config.toml
intermediate_size = 256
init_std_qkv = 0.0151
beta1 = 0.95
Each number is 200 + 20 x the weight over its row's rms, rounded and kept within 0 to 999. Layers, rows and columns count from 0. The size before them is the row's rms in percent of the matrix's.

# layer 7 attention key, 128x64, rms 0.23, rows 109-127, columns 0-63
112,198,213,204,206,209,180,182,207,182,182,205,223,208,180,207,186,215,189,206,197,189,214,214,194,175,213,218,200,226,190,180,178,208,186,212,208,212,183,200,175,218,247,177,222,213,123,230,175,195,179,210,197,206,197,193,213,181,222,243,199,159,171,213,198
098,201,203,193,186,167,243,221,215,199,195,184,184,240,167,199,202,196,245,222,209,207,211,197,194,166,215,190,235,196,186,229,221,231,172,205,217,198,184,222,189,204,221,189,207,214,174,224,176,217,211,183,236,198,187,212,172,176,178,187,182,220,191,191,177
115,191,211,190,175,226,218,179,153,184,188,187,232,228,194,177,207,214,190,222,159,233,186,206,198,167,188,192,207,207,174,208,185,187,212,227,206,202,188,184,196,199,174,222,222,214,173,160,199,205,205,210,174,231,224,214,228,191,171,213,181,231,182,204,192
090,160,212,194,190,213,202,211,153,190,252,232,208,164,192,213,205,190,195,173,208,206,243,152,214,197,232,209,233,214,207,216,223,193,193,210,223,194,199,214,190,239,179,210,194,200,194,189,193,206,198,225,185,185,174,211,197,172,187,188,190,210,176,196,203
111,225,144,208,215,171,208,182,202,211,189,207,177,224,228,244,187,204,189,197,208,196,233,194,201,180,193,186,215,211,214,163,207,184,235,178,211,227,205,222,219,212,213,178,219,219,219,171,174,192,187,216,219,210,174,206,218,206,161,208,205,228,217,196,186
098,172,204,187,257,216,215,199,209,209,187,177,201,203,183,193,174,205,186,228,236,235,215,162,190,195,190,195,157,196,211,219,193,174,186,221,203,183,205,217,217,193,221,205,214,197,180,174,186,202,186,226,183,192,211,204,203,190,201,252,185,158,210,199,173
092,164,217,226,209,197,218,211,174,164,205,215,193,196,218,209,213,186,180,196,189,259,180,193,217,212,206,215,218,206,252,199,179,220,232,204,205,201,205,174,202,217,184,204,179,227,201,227,217,227,212,175,195,210,215,187,206,152,171,193,187,174,187,194,201
102,232,220,192,191,196,204,184,196,164,201,152,169,230,224,201,195,169,209,206,209,194,219,242,170,224,191,199,221,210,217,216,203,198,173,223,199,206,236,158,200,188,214,211,166,165,195,191,195,204,193,205,232,189,194,194,186,194,185,204,212,200,223,243,192
105,235,234,187,199,202,190,194,206,207,198,192,198,194,191,214,217,202,187,226,214,207,208,176,201,164,230,175,177,210,204,218,208,224,234,223,190,182,159,205,180,212,170,191,160,183,211,201,178,223,188,206,194,235,187,229,187,225,195,245,169,190,165,202,193
101,177,243,162,174,205,193,198,197,210,178,222,202,214,220,209,229,172,209,235,167,214,225,187,203,179,204,231,218,222,196,206,178,222,191,215,183,155,205,212,184,166,204,156,201,214,211,185,191,194,214,206,210,166,177,199,221,212,231,178,190,202,208,204,197
096,188,216,209,208,195,199,242,228,145,202,211,221,204,183,187,233,198,201,213,197,175,202,176,194,172,216,211,215,214,196,207,199,157,219,201,228,210,217,175,219,195,209,251,172,192,168,197,199,204,203,157,229,205,191,165,187,210,224,209,194,213,195,199,208
110,216,210,189,207,167,223,201,197,244,203,204,182,145,248,217,205,203,212,198,194,180,225,203,201,185,190,184,203,211,201,224,191,200,211,184,223,217,195,205,217,187,240,187,177,190,208,193,168,187,235,163,164,198,236,189,203,205,206,192,194,188,190,242,189
094,207,221,182,223,190,185,170,220,193,210,182,198,232,220,189,195,185,220,201,188,216,205,206,189,183,231,231,207,214,216,219,218,186,203,207,192,204,180,229,232,148,202,234,197,168,227,190,190,180,183,220,242,238,218,218,193,200,228,203,177,205,194,201,167
103,221,196,179,165,236,211,194,228,196,230,183,196,206,178,222,194,218,193,211,182,190,203,198,219,221,195,218,175,210,181,231,184,236,218,226,212,218,211,178,195,159,227,177,187,210,228,184,197,221,214,223,229,182,214,231,216,196,176,236,198,207,197,162,198
108,194,209,220,170,193,228,216,211,212,224,173,194,164,207,189,211,179,203,207,201,199,172,187,195,179,202,217,195,168,163,217,205,174,182,206,189,154,197,196,225,271,227,176,187,205,211,179,189,225,196,203,192,229,194,214,196,214,201,209,215,202,219,214,231
108,209,207,178,190,208,203,196,199,243,183,226,195,153,181,201,211,196,217,175,196,194,203,188,213,214,178,224,212,190,226,236,215,197,191,196,181,173,210,170,241,199,213,197,217,175,181,159,235,209,235,232,228,222,222,194,205,199,217,218,200,222,197,175,189
089,190,215,225,216,218,190,211,185,207,188,174,166,187,236,185,177,208,201,227,193,183,212,220,248,204,178,205,214,200,208,213,187,162,180,210,198,171,153,170,162,176,214,198,189,178,173,187,201,199,194,222,190,172,187,212,236,200,198,188,180,213,181,212,218
100,194,195,210,214,194,190,202,226,210,198,209,199,182,176,251,191,208,201,230,138,188,235,199,180,198,206,194,204,177,181,209,182,217,198,201,238,183,201,204,203,187,209,200,191,175,198,196,203,229,165,207,221,214,211,224,197,150,196,171,188,171,230,232,198
094,211,257,201,215,229,179,183,199,196,167,193,244,182,208,227,185,159,222,206,222,191,202,200,220,195,189,182,219,176,206,188,180,208,191,199,196,192,225,221,200,197,218,233,184,171,179,167,210,197,205,220,201,207,159,188,194,179,192,158,200,197,219,214,220